Each number is 128 + 32 x the weight over its row's rms, rounded and kept within 0 to 255. Layers, rows and columns count from 0. Numbers have three digits each. The size before them is the row's rms in percent of the matrix's.

# down: layer 5 MLP down (transposed), 512x128, rms 0.0767, rows 157-209, columns 0-127
# up: layer 5 MLP up, 512x128, rms 0.0764, rows 158-209, columns 0-127
down157 090:061132139099107121106136163066093170102163153139171136122113196141070092076080102106151123102158123118139097091116158104098050180161114089057113112117168131067140151103143113097100112176114153104136127172146111146115143143151130189077099120128101136096075154071098128129177143075167122116159102103120067094101172119113188138114129139078109106077142078131076127095168094131095115133141
up158 091:164098147130124173155173078124122122152094169099110100164122106152165124099141157090070058106111094142122189146172165215145144121115120104186163112134137124125119128199125118078165138060084111151102146103230134124141172123139159123055110104158122107149158119144146139125108149119086172141103073157127153146032160123170065084123128107102128093132091106152126110129116108115098123119112
down158 093:070133049160107148093115106129126127125092076129173134109190139139127172235136092095165168122158151116143122123125151139167124131157097130110128061092093100165097127140100084163130172083134135167152121131081106132101148119139128154137100103151103176131123108113110094107085066150129186140097147120132090054080126121070165201153134081132114111116105193112136164081136181158151102123171
up159 099:168072135182117124119129140137119103154166145207157174174112116142147124110171056113097051112098139118105112128106126101128145116127091145145180119154077179088102098137062102179131148131129117129103172175111135078151124113124144121089069124083090180127136136091149178094147169172094144123144119143167134094154200148104062121092165149169118149105164165084115110149180173082118093116081
down159 105:131104113064183177132147135087094097101127118141118159163051183123101112106127116144157135164125171076100125177182099162140129111129076097137131119130130166095123104121107066144107067117140126073188166125099131123040080103126114204131144138143165165165125181117149153124109159098111100127126095158122118140192138132136063114050084108073061125096121141149153166146138154126156138153142
up160 103:135064092144164199095079174144150075104121072150157090179136119145147128082148189015140133160093105148119129139096168102151084143169103093049157138124152117128157129118128124110159131142100190154161115080149113149085164123117126165145110157129139146143122140184183114094157180145154202120126182152081137075166116094149149115109108113140162163143113118092136155101085166123150139112123
down160 100:089044164133130160088122120149139103190101076155112091137104148123150115160183137156112115187134100098131176170135164104139088122117168140102187171121197177115089131194123105120121084088110122046135108121092165109088122138123165131187142117164146114136180140142113121085063150186097097132165095173177116158117131133111101118134110137139199135137092152126068141128115125118157115110054
up161 097:087150114123085132163144166113116103067119140127130172151128123118117082130068096165131097161088129155167155173176083128132115101171171153146149100117104137164148107138101122130171138127155117130203153133107084121011096143089112085141080150112129093056101087143122115056102067183090205136133123085162103153134096129137095125135173128176156102118163130114101184165118137142119131123078
down161 099:136126085134131133176121091106101090191111108171147136108116074051165131146111126144067129200134093143162141130136092150134096149079083100120172149118086124134109129146141107117093116119100085085108136125088161052150150123093102141099125177150168101141224140138104059103138144184060192197115157096135164121091099102124184099130129089150140142089148116140120098141179128153116090130092
up162 098:188148163137088119078146118101098191104183121135174114091192081092104108130138142128158113115167052144128117135211154098144102084138114108108165063099100116170161157084139120089143125108129155105140114121110113161106116143191114097134157101154141117145104119143158175115155091094131147190109194145084133177091130113092094055157129136076176096089157088120120130172129122090162069095127
down162 099:108146164105117097143170158095202135146087146186099119118126190145151074124186154080137156116111150152130133129156089161124138091110141173141129187113181120110064131116160160151149074121131089106187123111124081140166125165089131159189134133087097044091154074181135075076133077112120160125136121116086117138148150090154125169134195128170114124160130141118123129155131111171062183097144
up163 095:172135113168124145123144134065140141088161127105122106148128130096149166119134033115130098170138089087175159156156138060150171097141173159112114139137125099114185142145153106147120110113113143121078077223211131112146144149184124051093162117102142170117138132112130179132120088154156155102149148137174090145116100088106114122073126088119151148193146128094157172147168121137117082197146
down163 092:075108104103148098155141117103149191081113134143096140166158099134069126082147158128159159098111164106051085120107116129117132095121150084097162083132177119148067155101145178130130172044109133160155098086118104116182115107112161106198083106119132123096119150138138125114159073055138163132178133097104111108132137143130150145131073101080147173177065088145089059141069120130129112110113
up164 082:187126084088091122115122093101130134120097119094164045160122141226111153112054109081096099041094141130142139133124124118180128100133103132142078142137137150128123042135112107139160114106143127172131096155118137148140092161129097155079111112106106133128141092112151148149160156130144173077154161101157149105137157201108059167124138165095146183157110189115154170162132160149173110157081
down164 081:101103108132121147105108158133116127123192125148159137110134131102093109157133112141145165076196092124150147149169179142110068088115152145083124151152143137152104140040139128129105154076134194082156109161166140048114137085129093080119126083116126064091158131129088085151129117092115123184100090094101118126110127160058184154080117143140190092158187153155043103153091129122133132148139
up165 092:100101109167108103056068118053133106111141145225115099147144115119155096133119146102115093127122114147142172146197141142125185060110159061213087162155137176068116204148092110090146151156150106131130093137115056123170076124135133123113105156098094132167103163185124108105095107176098107109095121151131092097143152167134149140177154140088118100129148148143129119113111158128136148099142
down165 089:138121103078133132149136146090102115195131130104174130088143108116152154179075154124179161119179104074165151091124090127127125104128116115130127144133151097200138120069188154129117112115051103097173108156124119165062131167184135106121066115087146127110124153127166121162145061113085120106128095107084083149196171118138141142116031146087133091153139125116131128107118088207085128158127
up166 111:122104091092150197079124149143111146104111131167125140192122103131123178113114172116138111139097128078126121079166183153145085152157124151111116092179146071198098133140090089147058140138096168138163103157204185126176097162081087100144074128107088152156086118065120148099131160092089162180084120147098160150129185190123109122099126153115118119132144137073101101080151126144130137129088
down166 090:205127130181141107148138094080157149095182134195128101171097124103145098123078122143125129140138080147077183177191113095143168132095172142151152128101127176102064158169153087137158178177135118124089142026113151119153121114126095126102100130100125078107133155153168055052133175126088128125147085095113105096109144167153133159113105162104089102123155127093126108162111093103095150130138
up167 096:193144152140142152155077180094133168140125117114138146158204135168104133111115162117136138084116182126105148097126174085120148172136086110097107137197158124134166118102194106111164150105133145121132091205149117127129128136182088192123175056114098140119142156082068087150128124175154161073198175087151125139123138133104145162108115168111128118161131182141082181115141113115117113160055
down167 097:159129130108150140044142091167163122101181157168119117126071161107082113111051112156129147158141109109102158179098088131102124132115121133109126152155151120180114121106103086105133173157058145122095149131059103114149155108132162119141117132158171111121101130115119178098114135138112076161148177120144202110172179160121059144145149093098165186117098131051194143209133161140165124123149
up168 085:083129153133126098112107123097126118107181170143085118188113057162070110113127120038114097114088121132151094127116143153127149109127052110096144108183102138143105165114150075132142158100091228115158139091206109114105130152156120101119110132187098114189141159099146101079130120167156118108180114112139133161186196126127150087133135116123169129113096145107087091180098105105131065124103
down168 089:149089142106117108097146148073111076185063137126158109110118083136127175100147149045131173100138111149158163068148157079185087095200095137120144103078142175087120160153105094089133139115106103137122149165091081120093139103113130150110139120137125114104061171137160142176136170167078163157157135117112144178144137141127223072103121146068140134123149084109143150088076132117157160139125
up169 099:159100127132154123109078160154129132152127124072119109154178148131095138087058145121107143153163120141153127050161068106101146193091153142143154125173109134091098095128125147162048192130109119078158142141073129128115133164087062128144131162176116132140091156093166128125142165152136172088187209147095094156111074178094113159150071157104112125158111137149139121051149130093141139139166
down169 114:085145140096100141117101144123091087112105153107174132096111196131107097171194157123125129153118165102110104139117131145159122088108068164094130102088188079178094135123123132167196128133121048117186132164137148094074102161147139243108148142106099123113136127139158112106137109117116125121137158146110140138095178121143137135100196144091134081086124144106130039086116094201124146106093
up170 106:105119106107141100108070129113175064173125103137117117136130108112101100087124186117129081108123150100171097129166135124104138173111114122151119152185105099170166094145110172164151135113147132086119114059117147076126206133119101096090125113141124112239126201067142085174180131139099187108157155174139114087115137117116156091162156172119114078156096154168114093138113099114111064151163
down170 104:110094111107132138132078134085003097200147126110152123112123167146165180096126148125115101155168140177107116062159135140141152165163139180129172111098126142167175114155058125156168113135159124120060111205086079109102172123161136133044094115097113105106129111124155103165101090120144110139077085087100108128162138126113142130144140133087141094132134130142073151121127136093115154059128
up171 106:155121167113129164189136137118147119144107135147089110153122127155087118132125155079117126120106119127131102128140134165097058138167139178160099175092087092144133192165098196142121118079076114098182130109140139097096083168156096099107082149168092108140091161130082121147185124138122119160143171104185125144051096096063077137083150139107140112123133109123108124124206064119086070186081
down171 082:101208121098166095117117143104125161128190157140133092118105154118184116138142099195125050167129094086117125125172126069084160121093131122150113177058140106110102113158138156150120145199132134114135101130108126099171162093089107117064131077082138158113151144112190121068132112070094110119084140118135142092167066118183098167113072120115114142122157136187126111130133133147100125211139
up172 110:143182118174119116093136123136164119175168136140142089065144125155095111091214173108178139159153136178090124147100110153160162143190134144096113097132151135105109102108156102140118163097107122186122044151086111153117092111104141130165041114111076121106100120137152111133120103154175164115112154132115146100080106179122124125107149105123118090131102251095150102059159113089159128146134
down172 103:105128096178133148183192157112069137171123165122116159121154163134165092067163120086181148109139117127125123141149082095205120127205114129128144162158088155163170126179112184100182138117171139131141093162137145069097144132170167142170116152103098153147104197149183168138119134131180148132136169169102140097109119112134122067088122115121104135148125190165093100095139121064130124141195
up173 075:054070142093104154151120185158062135092143127160086095148108126146108115147126151132130123087137136135075167138134165138073149082100127115162128135072148117158157091117183109171125105161110096179065135106100076148131168088116105094047141096128130164099174109076089117047151139140155115126073127129125106152176127188121138102106116088126086123093180162091122154077143091105072118109125
down173 083:165136118146104102155100100090140094110132092090141102123136058142076092119133091130079102110084081115176122117111126128137074151119089091136147133122106112098101114031098127093100097093127084107168074062203101073068085131134149142145129138123112137164057173159102097163101137066088154148132113121074112098064126097116099148127144131111111095132114153115041097157112140094112111145165
up174 094:145202173165138111095142082141085151125170114103189181134108120098105101113116116102093082152139120118187122113176148141175152124115155166088114096116153163183133138078090101149148122102156100105144129183164109130062102137159233145164122116148161130142139177158141128098140138113060126120164078095136096111152115123127108103130096082089102114155126045079115089159165126078143112087072
down174 092:153115150125084101109130177103142164049157163080141157147089138180092097174137183141155127070149152133149112077127097173067136198139207143111119091149108133086069111118144163175104120172117127165185123112123129190129161140096143099092132154145123133154099177145131142136165106104168133122089085091104165097146152105157100074145086115110080143144149140195123163129123080142083135182095
up175 095:111112130114162183111152062164155171158099113129110110106103160086083178148125111143102126128111116091147113165150130129167159090135138079111169149110078160124131125053093140110156147067157128114141082025094088150121101092195192114157108148103081072114097136064118145159081133182127148145145105148128182151115145113156127164137150124101135156136061101151130087111073173096141106154175
down175 090:147130167116114070108163191127130153116147082122140165110221090114179081126111123166128160127099153162154093148174144089127134175136128114118134129169153101141085124158128152126151102196111074189137162145187126126187178195111132118187092148080174187136144164077101120087132118082119158162202086126127100077119142091138118122104091113158105151131156126091080121102082114154145117144133
up176 104:092178132103095100124145122090123124131103100111096131135140118152145185095112110137141142116114160100158111168150045089082087124156128093154189179136120128138075085193147049129151068167156097115164103092142118146107138089179132142093102148146043128118122180125109127115127104215088117174110100188093133091135111087083082117123178112097174123128168134124150143101150133190134131139073
down176 096:163101146124118153161065167145108182115161149091108092145095138174130118119186131111113126137113101157150087088121094138145154166077095110143101149134166153151127120111151141161104166101098071131149164086110166098102049117170182146106111127104149171173122110129133131170138159104107061161165122134134145110146110161124181185108100194137076112145145063167158154122124055091220171085132
up177 094:164142147157104124125129142165151084142119145099101151082126117107180134157107127139101132130175156150089127145136152122075072081182085147093115185169119127115172185104140121149196121098137179157174114184157161100080210162116079098154130159157072097182131108126071133140088011129189112119145143131112156126113126143135088112124162125138113097182136127170088128117108159162120163134100
down177 100:139144165147155144146179169122148154101165124165133109032093192136124140140142109166135162110125112134106076173124105139129128145086131099070167102128194109083098138120148136101096097163060078101131130139151147103116107131079125169146127122118100151159156094131172101169118191070141138151242114115170133116086083172165091108159132135112079103100156095153172111168178126100127094090141
up178 099:086151168125112168005089154142046166103104081119150145125146161179079120141152125183111154090118122110124136095131109138140127147122149066132139132128101143115119177138115111132132128142136121157202138163164112129087096114129131140140126185205095078181189107084162101198100119089137135179100149178122134119132107127100133101114163127120144189064113099123078140137119186092121106123106
down178 085:128098140135145059136176160124154138129183128104112133122136106107181116141121178163139114117166136099145144152143132113082088163082139115194124132155165170137094103174171078139117143151102104132116171056133178100173183071117151125096137149122137154123148094101186111089167205191117125097080091089124100139163123159201110135103070113151125164177174120117173077120124112197133154143089
up179 099:143086113091151113129128106088120123123088103164189119151127168164138188119157188135158088087171151125079134176135187095079115114137087107035131150151126134120149145133062055193131139160144155129116087131094189134144141113130145132129128107144109142170113141164158118102155081102091133116193160128118075212158123109163179135091125089144196109125122077114090126134101161125163100104164
down179 105:074103159123108159141126138170113087128189176151083162146150172088148134161177100073166151130133150081118139086113069130175156179149148176170171138126156122098096109140169184173098131138130105188139138110157078142109126183148146097087140133093143112101083093129118173166090097109138096087125145118151231153072192097169128144151131136129089143134175166111157107108183125162138107109128
up180 107:108149090113140095204142102095122092100147094120184149137114119087100124090112153131159154155200123147083130156138127094120155103087135132145143089114097145034198085105178095154149139104131121159066136126130088091134148118107243121107180103134116089153132113148145113109123147115143187121117140172088167114127091092160156131155110112104142116135119091135131138193066166147180173116192
down180 093:134148105094153111147118142122127111117127139099083096142092127096166122078059125168096111128103111105140162118088145098145154139118179133120090096128077070123143113106123109148113152156129055098135100060104137153162160176142125126120090115108202202126124160091169151084157164119123125167103142092130116098173103096122089074143143129165084158215110192163071164076183069170096152152134
up181 099:083027108140142128151159118165101196084134078072127110160122056126096124133130061118097120103180184124090183075154180111093092175170136117105119143141151156133082148158162134109154094089101126119175181115165148154129099139124133136157141111133168122179132152136102138127149093181140151159099107054119084100122125121147104147214154112146185106120144176182107131125146107126135146121161
down181 106:163204193142110131133109135164123053141112098169096110113109178080177108152109150157099196167094151099123129140108140150159168072172072160077108137140144104111155096135131123087112073140123093166115156143063110169132113116125122129121091220117160103077196107150094078123167149123124098103132127129125091141146151146140162124085134149095062132097146122131151150211120087170106142143114
up182 097:117104078131106096133073172087111130165075148126145144127129180095092141067164073126168085174134117123175139164131189109180158179130170101110111167110143153150111136102100083127157126070169157108095154132143153114113085066120154099090120143163124108136136170178150108096125097226123113094101098168071110184156182098103180125138147142092153072150175104133135144116102113147097087129097
down182 101:075104124166051095175106137086130096071113118117127092124109129137167119157103183139147130077110103118081092090110129098093172151130124146115153170152156108118166140124173127113138072196154043128110134128153192094060117174137114121091171145065139124171059092147129110139082157119142135118143155145149166158095134140137135139114168173094125147082044152127154125086154169183131081138122
up183 095:090096113167180108123106139117163117156145138152138114137083127115188161072117042119124149142147117141180144107154000140114162116128093140151102085084128122131103078161137128121153105167179128174150150155147158140116213214165119171103143116114186096131110126135136118134120190078117147129195133111073083147117082144119126124114078144159143089134143135101118121171109122115120124069118
down183 086:130101125163114132105118145033167109144163146072106139142143195113130101162110130172153130095116124125208060063191103156175116156128121132108116128121208120141135193098103153093131112140143132177174112093111155118130139111154141124158089135108123128150128122145122103135177151105132139147147088111058115136134124163158215079124092072115095072178094098097115129115089129127104133045162
up184 088:074130113105112115125105154066125091145084132185108041122066133145113115131113164189163078119148110132093153082081146160181103177084122145076063141142159107171136104125143102106126132112154145149107141192135156140132171125116111087095113098091145113154151089160119192133086169126157199181134084158159077165110088154138142142121131101188183105149102138087163126087101097110135169111139
down184 078:134073157120131108143127058130192195157093118146149216074153150110132098116158077087114082128118152055169137087134129136096118159098135127138169074149170150081150125094085118095144154187127159097137072102170094134174123071164149123101151134116172168099117157130142129205075143165143138130127183138088159140138142160190081157129142138128109147145144098097148113076126087165122119156137
up185 099:120120180108168100068119129178179111156166134144125131204078130150114162040166178148130173117110168118138142112108118100144108144118120131092156110119069155116119152059112058128136149091133099105148160104138100145164157111181183126139129125155186114132129114135159107112162053123120147144144109083135107119154158138109154097099116125069104053059105097058114130149143106134188121154063
down185 105:119150111052120104103104106176161056132121202098175186137148108178155168091166166121162120104138123160088125115136112132130094096060136139150152123164052146139161115119162128183164128145192092123146154091136077145154134086143183167098173159168119087134172093151142117131160092100100145091101160119106167136209162111114132161099168141116153083132131128067115128151135163136110114104071
up186 087:082139128103137112071103128072136111152131121191097096080112105131217135147196077149172126153146152186171143145121132177127168039106140146159137126094095125168135169101106094228117135095142103166085097110159078093109106109162093113155117155156145194157162085093159135134129144133107133150159203085125138134121149100095097137100120148102155182127115108155158078129115137135102116102111
down186 075:183135095104129126168143098145133102118100146110130165081138159081143080135072133163163114158157112085139102159067182151099108085118146156138144100127113080081107134156076175103076101164058174140171163128096145136113158097157155108141090104097152114116184084125117135173113200075138140095104115089065163126157123135153090133111080154120118176166147136141105173067129145197159099179151
up187 100:134125097141127090078111127130092163087104150127099138105151114128210231156116120165146173161090112105097081084130153141093158132176108153132106110147142164056145199121103121161163156100078146142100157132162142060136128074180161109127153165144094161132161160098133183171106115089125147184121088132119087176158143081125164114132073122090180172124137098085117085095142142119150141123100
down187 108:114163082142083144130088122123194082125130157112102121118127101164146112132158157071104087142158088097174123151100197085141182132079134081189109123132126115095132107151087152129160122173193155130162105095149072178147140192085156115112131067126099112096174106132148120163134124172129136131118155145139183110033142147131105166178195111106133116129089124149099137145139139133168103150038
up188 094:153155154148095075098123121138148165121184115095060066165205049142122147126138137113164163161127172130104089129128106103166204125090148172104149140136140099160102131164128173158102139101169128115140143136171147094131149130112117030142087123105103157176106076087094119123089076147134166156068054142105115104155142113176114170097125101111164163133172122145107155082093144147120090125139
down188 101:130110147098103096083108139099144119161064120172045143119154076121131112152163137117132118078050103085051114111149081123156155194145118067134161173158166123060166084122148188170105172164207150105137118097169119160130155162172112076175119118132149140115122111082067144177120105135150110177129140130120126105112107125098157136127139170152111139169130160131084163131125114128092177105120
up189 111:131136140143142117155094135160104140082166103145129053106190067091120139095135127070123107081177124151180108093116083194152113158146114093146099195154201124153088071068124120124172157178125094127118130141074117114088153126084134133136196105132097169146075132033116100109152160113119117122131151094146137075127162112146072124143101095120125130092125151111128144194147148159161172124104
down189 112:138113137147130130135172143118083127093079071121111151127136141111084040155068153157109114108109116098147145171113153120167169175064098125096114108114192123098122153184137179103066112134174062173159057192109147133095105146166125114186119160139171174130120133116187225151132153133088102116134121112103108099088118135089128104129137103169170129163133117145157147159124137076155118096103
up190 095:175145135187130169080114085133152114154087138095136146133117100120033157101136175083146112136190104167086167076139123173136127113125149143119048181111095107115150126078146143109132116093101111120136156147087097141200171168157145161130134207102131092122143140122108104121067175177107100115086065164154157154126133173130083099130095144091101116135141122158095146100207137132073137124120
down190 092:149171113105158126135154151119121096122177138121102150138112173103098168116128122185134079141099104068149125144145099100076096099031134162171136123138131114167104121160135081122142149159136076065132123066122184094199153123145138125113152157091147157101131134112164119078117174106061105098095125102083103154107110104130110134070099182100106201128156117132100064108108090166102092123046
up191 087:112137169160160116149111143150141171149043161117108145095133151107161185145205141148103112154095056161121127165154125076082116141131132141152154131191132085058124127144133078106110181083093089118108149067088107090135170088136121156173153188119090172157132142141160079099124155154103125136151107123134139139130132085102117129150159121091150159095085200124156052115119166167176076112124
down191 087:075049173153099116104190158152153101117152146126178143147120125115139102134049149168159138117117143101110105129150128134114151148124154164181188148101129135100070132088091151142103124165162188156077079114167115182171102126134144087091148119115135074164095097096110132095103126116127152115111071156211099129123111143105081141088110096229119161151162122116123108161133120171063168118115
up192 099:138173102120132097168145102153134187088167156152175148124081134109083103098201118188109144204077141174123151121116091138167131064118113124142121161111139129138112154141103117114121109070101113041116133164102130113083108124076105099129056085145165161166132097075151104109169165145134166188128129171115188085153130073077139131109125130135171112097126136115043130142090142142161149114120
down192 104:101103101081103116154117129105125095078158166131105180147117155103083105132157135182061182110121192156102162106129148103137100096165148080126101158173132113098133136068159106116118163096122138168163083111116057160113131161079159099137178127126170181101168093106105176067111108155147175144114138128152190146191138143140096146143101158123135107166135101119156112079113049117101080176073
up193 116:116195066154133123104118080148132141112142140150155117178209116147089123148133127102154113122113175147153122152187069148118119117161172132150168066191118137087134164119150135051152132112193130149146173070156077135087144138138122171081142142125093092079097246097110067110100135146106100118132124178123133146146129168108126130111154119141163132139129098205121128164145153137142111178144
down193 107:142163105099164123118113124087139119121159063117174132135144059118172112133154138113105088109120169155170174111062075067118089119136171143157107132185094086169127096126139209185135158144195124097092143090165122138213155136148139142160158104113113130079142070112071109149151147153094153143136146104097146123146102113129174092146157110083199116155165077145153148096083132158095093106123
up194 106:042172102153165090092123145098165140117124135100142142102102137193138112112130183176119107121125102161145222120120071123172166129110115157110132134176141165105157122127174177109162174124154102137104125105058123140156163083139120148101162175173173123087187186131124111061122167149116099108130037114084127136137112191157129142136128137085101083132100097184084141149120159131143153106122
down194 103:115146169226152162134149146109160083162166162164145101113151161114194109107126168153161107138092176090128087153207148119083162103120146117107169115182127136095159139137114121124063130132091080122128161148212160137099113134128122082143151122104106114122130129084087117121139084141116100122155141120112081105182132100081162084114076107169103147130111105116075086161173080133117153225137
up195 095:047089106118152132131134121107140142085194087146227068085141122170095124097122132146158131131182081092149147057134169143137142141123070111181041127138101136078084126157118089117065107132118128137113128125185100137129141088127109104145118169155075126143112122127168142141143189158165144109148147117182079191126111101130145098117186134133112116110113113093114145180184169118155092140113
down195 093:114203136114144213145200126148102102113187093195116130089126177122122142163126104139153102137063151083099172174114168110153139110128184073120121133150067089105137167136109134140104114133125154070124106085121166119099098137156166140131105177117126121069171155100121158078155088124167168154135175133194133139129152179126179113223084106109090141162156101122155115138105118122127102121127
up196 111:101162098154125092049121115154109117172170141115145097085110121091071134175147144133182125129106140180080145133121104160123104151114195116067152075098095159124164138112131166111137187079153132110166119108122140112173071151121179120050111143152167048148125122083096116119101108147120141117140094137156120112185148159096038132177171078139155129133138152099119139149122150095177163065115
down196 101:165073113119066098175126089120178150122097113158141150103113130128158194090101123141148153147101145130059121121095124152102104070074106167160170085136059145132077123112098178136164117144093068117139191105148193126142108080184101112121110100116110096117114160098146117146109128161140101137155111126037136154174109096138091148100167074167116098177088148167138129080111136153127107055132
up197 109:173196083140113096134097146119109102098110102098029102119137129078177072199146176151040145144122121118121148100148142136150136107122095146201109154148112127067185126098094155181165113126167108155107170154104130134191157177109178176136127113146161150139136096151137092090123152161115156088141095116087177164139128119118106121176151142159130126098095109174116160160127102172127104069102
down197 102:135173138111121179183120162136156129099144160145123114217159181111144180129127135109095104190149180073130153189170058133120149110138152089104140183081105151130118122116079096105101148141136161158123136095117112118139139119114135139155110143118143151130192163131056172086159147122129098155123141124180152088124104124108122098134115149096098113118134158163059212201099090189200113144124
up198 101:155147113161094111147081105114168153098147156099149155189180143131161110120096148171217050140197137106141187117138123129131153113152134134157117124096137108092101066151203088138146092154197093095050127149150105164140104079112128131052141114134116102110099155095142107070164146158085157141085102123119088139090135126127152135077141129102080093136074114088112144097135137133074166141134
down198 106:138106131092112182072119112158133146157144058160118100101129133126126178107122082078118138119117072110111148102142171155122113135150084149092174101146071101132140131075154178096116103111086139145127101107073125070125133174108133107162167138127088121173155119189114130164134079155217139128104190082142108120057150084119118180129129127070152153144097081107118139164122146150060071186095
up199 093:132195148143184077132162151164169109124171094138135110115150123176109178141152143149149184122169110088167059136153154022080160100086128168074062115127121108164127085079147111122106139134179160149155053085114146118089167102135137137119127096087107152126163100184115059149088138190105117117145116153130113120117135102114163132081169099114146121146154119116074132128121108143159107180156
down199 101:172133174107095138093110128150111151089151156151113142088087104134161084132148180072137100077121110118072172140096181092126135159158115222082144171105119153092104162143146116125158158154126173146097154188154128164099077144142123035099101132142122084174178126151133053103096131195118117118082120170139137116078107133184148166088121095158111084109121141178140139164162155153138141133135
up200 096:085070143119177102149131147132104115133132117198164131134129100154056134103133162172119131150117143080115106128112146139030165111134085127134163143099114140168197093104125089129086104097085089083149148109164167056095155125117103177124138205161124112114119113182138045127125151191121091127164142133135103200136141163107154182087105102118160144085130102113140172080137168116118149144156
down200 104:093130158131113139180182152141070081176098167118170160108170177146170129117173112075127071097054157142115128088150132165164132116109103107111105148157203146138183121144119152138080170145093175104138099154131060115120078119121147166091142118080135133121125138121161211148139110076088121079119162133132152099132144165125111130186163136110089106085173144121155141126139059178071106102128
up201 105:073147143186171137052204128139127064077142148118103097121134134118187136104129103139118091142174179154136090183104075117128110132101121165170214107117176211149089075065109102120135133168083134127118127131131065161137146143169143139132119149167119114127117145220154074132107137125104129128108086100128119136135108100143088099142143086162101131144088126136156157112140147177082125100090
down201 105:091157107100157090128142122124082132155119088197152168155129169154031112125131086154136178107115153149169170174110130060099158137148192081109103171106086099174186110129117070171100118122127112103113127165126045154116133123133093126148120076088087140161119166116153135142155150118119122091098150126088118139122091136086100096090177162075154053143141170098122103096135098128077094111097
up202 102:140128139103136130130092099145101117124159119194106070095185085150099150134126142119061128071103142132078089158121124127132139127106103159139153185121085125050153152095136171192147080120097151139100122066095134120052058141171118144113133142149080133138123113061141128121137152122117160177217132117129127118132099107127132183131159148159186138162133123167080174135176122148197173118080
down202 110:161122103176126227112167122108119092126166138109132143122176114176138190067135121129150134120103152135119035165155138145131168091068099130155103100108129123201122104147147105141171147098120154124110090177111164181114123095096104138110154157064100128109142110095158078104143092109133144151141081154165087096145160128121091167107152138144101176123108093155096093125067084101189052159117
up203 097:184168127178106048102093139118106145117071126172146126146073096112154139108153150099104136079152170121095122136127111141067121102191112114066149102117154157146127143113107127122159138132118168128129109164129191092114193103105171091164107101093113124232140151097186120161145112144108184123181168158128106104100096142164132110156128104147133123122167079103085155118052156060110107168102
down203 116:150186163170122142089172139116145177183091107117184111125200194170124105193106107056124151175145114117087136123173130199161112122152123090119147069140138136113100139099105138120134158131120150116155069110143099082147099203158104137080140205106078110125116092146106178139122150116179123096160141104185135124129094126148133099082093103091191132096134126092133116199157117150140122129122
up204 091:131132152164136155185173139157197142108102117113149109121161130066101125179128168166189061149130123135186157154139148145163128102084078109124104119151138132160149094145110080145069157122191105129146166119132156142123136170075084144049122083142103118119094191114131128176132118098108138137142121069141077170125108172056107105117124156109060099136136180092085082101151159184091141135130
down204 093:120167140119131126087106109106128156178156162103126073159126170098185143142123137087141134152130114098093163149087097106196079130179115149117090164102135150170140093104135174135111120085121160090102147099099119140136126157174123093058112127113113099103187111178060136112169091153158150103115156161192146046225112123133158093122158128116179113196125176146151099145078112147117147176158
up205 100:119110128120131114164132179154166121144143087139123109131082111088150127102158161108112183101174121141157149117166124170143118106083108151148145134173114145107108139048200090118140143152106141194176150118063166124134149102139146127145191139146106175074071143123115101075098024113122106118091138112096152023157137130157114111205115096173100101089151108138130088153146142170104152112132
down205 116:132144129114135164136143129134113164085109101103110134129148192166152155157081120085146104146110128050117085160097155098164079114161104085127113188171110144108077148205150146183163126161171106106087125214186080160129161122167148155132087173122130099128168161070143159145141115125105098133171156155122118180118120152096107125216146150084160088113107146115135125103106094192106149166091
up206 108:133139078143111118101088136145144075216119135088168124142158141149194159146119132152129159151146156228162112084124100217166167180159119106091129098088081145119146098120108165097095149086102115193109139116111111106126120143101110084182058048162123107089116162064063088143128106143142182140144109176143118114111121127126100135165154100132144093110145116140121133086114160143140109119093
down206 102:124178139135144150209153125111131141185093170139192100084160156088126104145149122186095122138179085137140101166134124122136162122171138151123101050099156066086120142162118158085065128110158144135142156204105168128077109131143193143193111173146147130121125105110138192188149167102118103143150099152130128181122121131134127187115124129102119127126152161153103112073131135110108169072205
up207 102:111151113171119156099092166145179161088142099097142099146116162179161175088183122137130145041124187127098081133135134108084110110127094091123130110148140106108107130124138086150140080096079134130072126108131055145145139103116190176147077160118123140098070136139102169122154125123121136176091089118108102154167109141085113171100103144120137078155078209120134098046113124149108154180061
down207 106:183179126135098138176102139075097169181082136121151071211122170195097149138079180157138078098090148131128127160135135154177193151102078129130168152089164121124144169103125116147144134101167093159108122127157140144090133177108164101125127154061110165120116115146151142116176096145137128135123100101104186109130126124210125083185143130154134085080151097137121154071199135124162139157116
up208 094:158153089118100161098134109114113111080103124168117129193079055200159071121112133126113101119096078140138151123104112071104129157137115154137115111226102160093131095151141151130128143140110150149176157162099079083118082201119142136094151106167138136177095159160113071178131136159077157133184183113190149140160118148071085142108133134164152105097127147095130100160146161076121078123115
down208 106:107067155137145102109095141100094108110082137107115104123097169131165117150137183118107150185130141181105108115125132177122119123171114051128085107168204204102139151116137156124156185192095151094155124129095146190123097134069093127068091141138117158103151078108136093130105130131135118171140137101205147152138125156141100174069150102163101147140053129146115108126084188087166116092150
up209 094:181163098096174090198110133163147129128121125071070102113116117171119108095173146126145174089081151168099136137106086118111128114135087084094135130123126091169133091125177114121154164071078093155111099161069128163155136111156079135103122114149113110115123096162066107142089091106163117145070114129174089156122103150150151121201135101133209115126128153058111175197110124162195136136146
down209 090:104117131157134072218115142161156173111153157142159091123154105086139138107181104201148060117162154088125106161128098135083103158164124196123129138096085133125105116133112111109093151206153143091108158120159124173158151076084161170144093125141158135168105133173175106107082150108158120081079158112121179167163078149182164170117130094145094114171175137147174135139145075165130120146119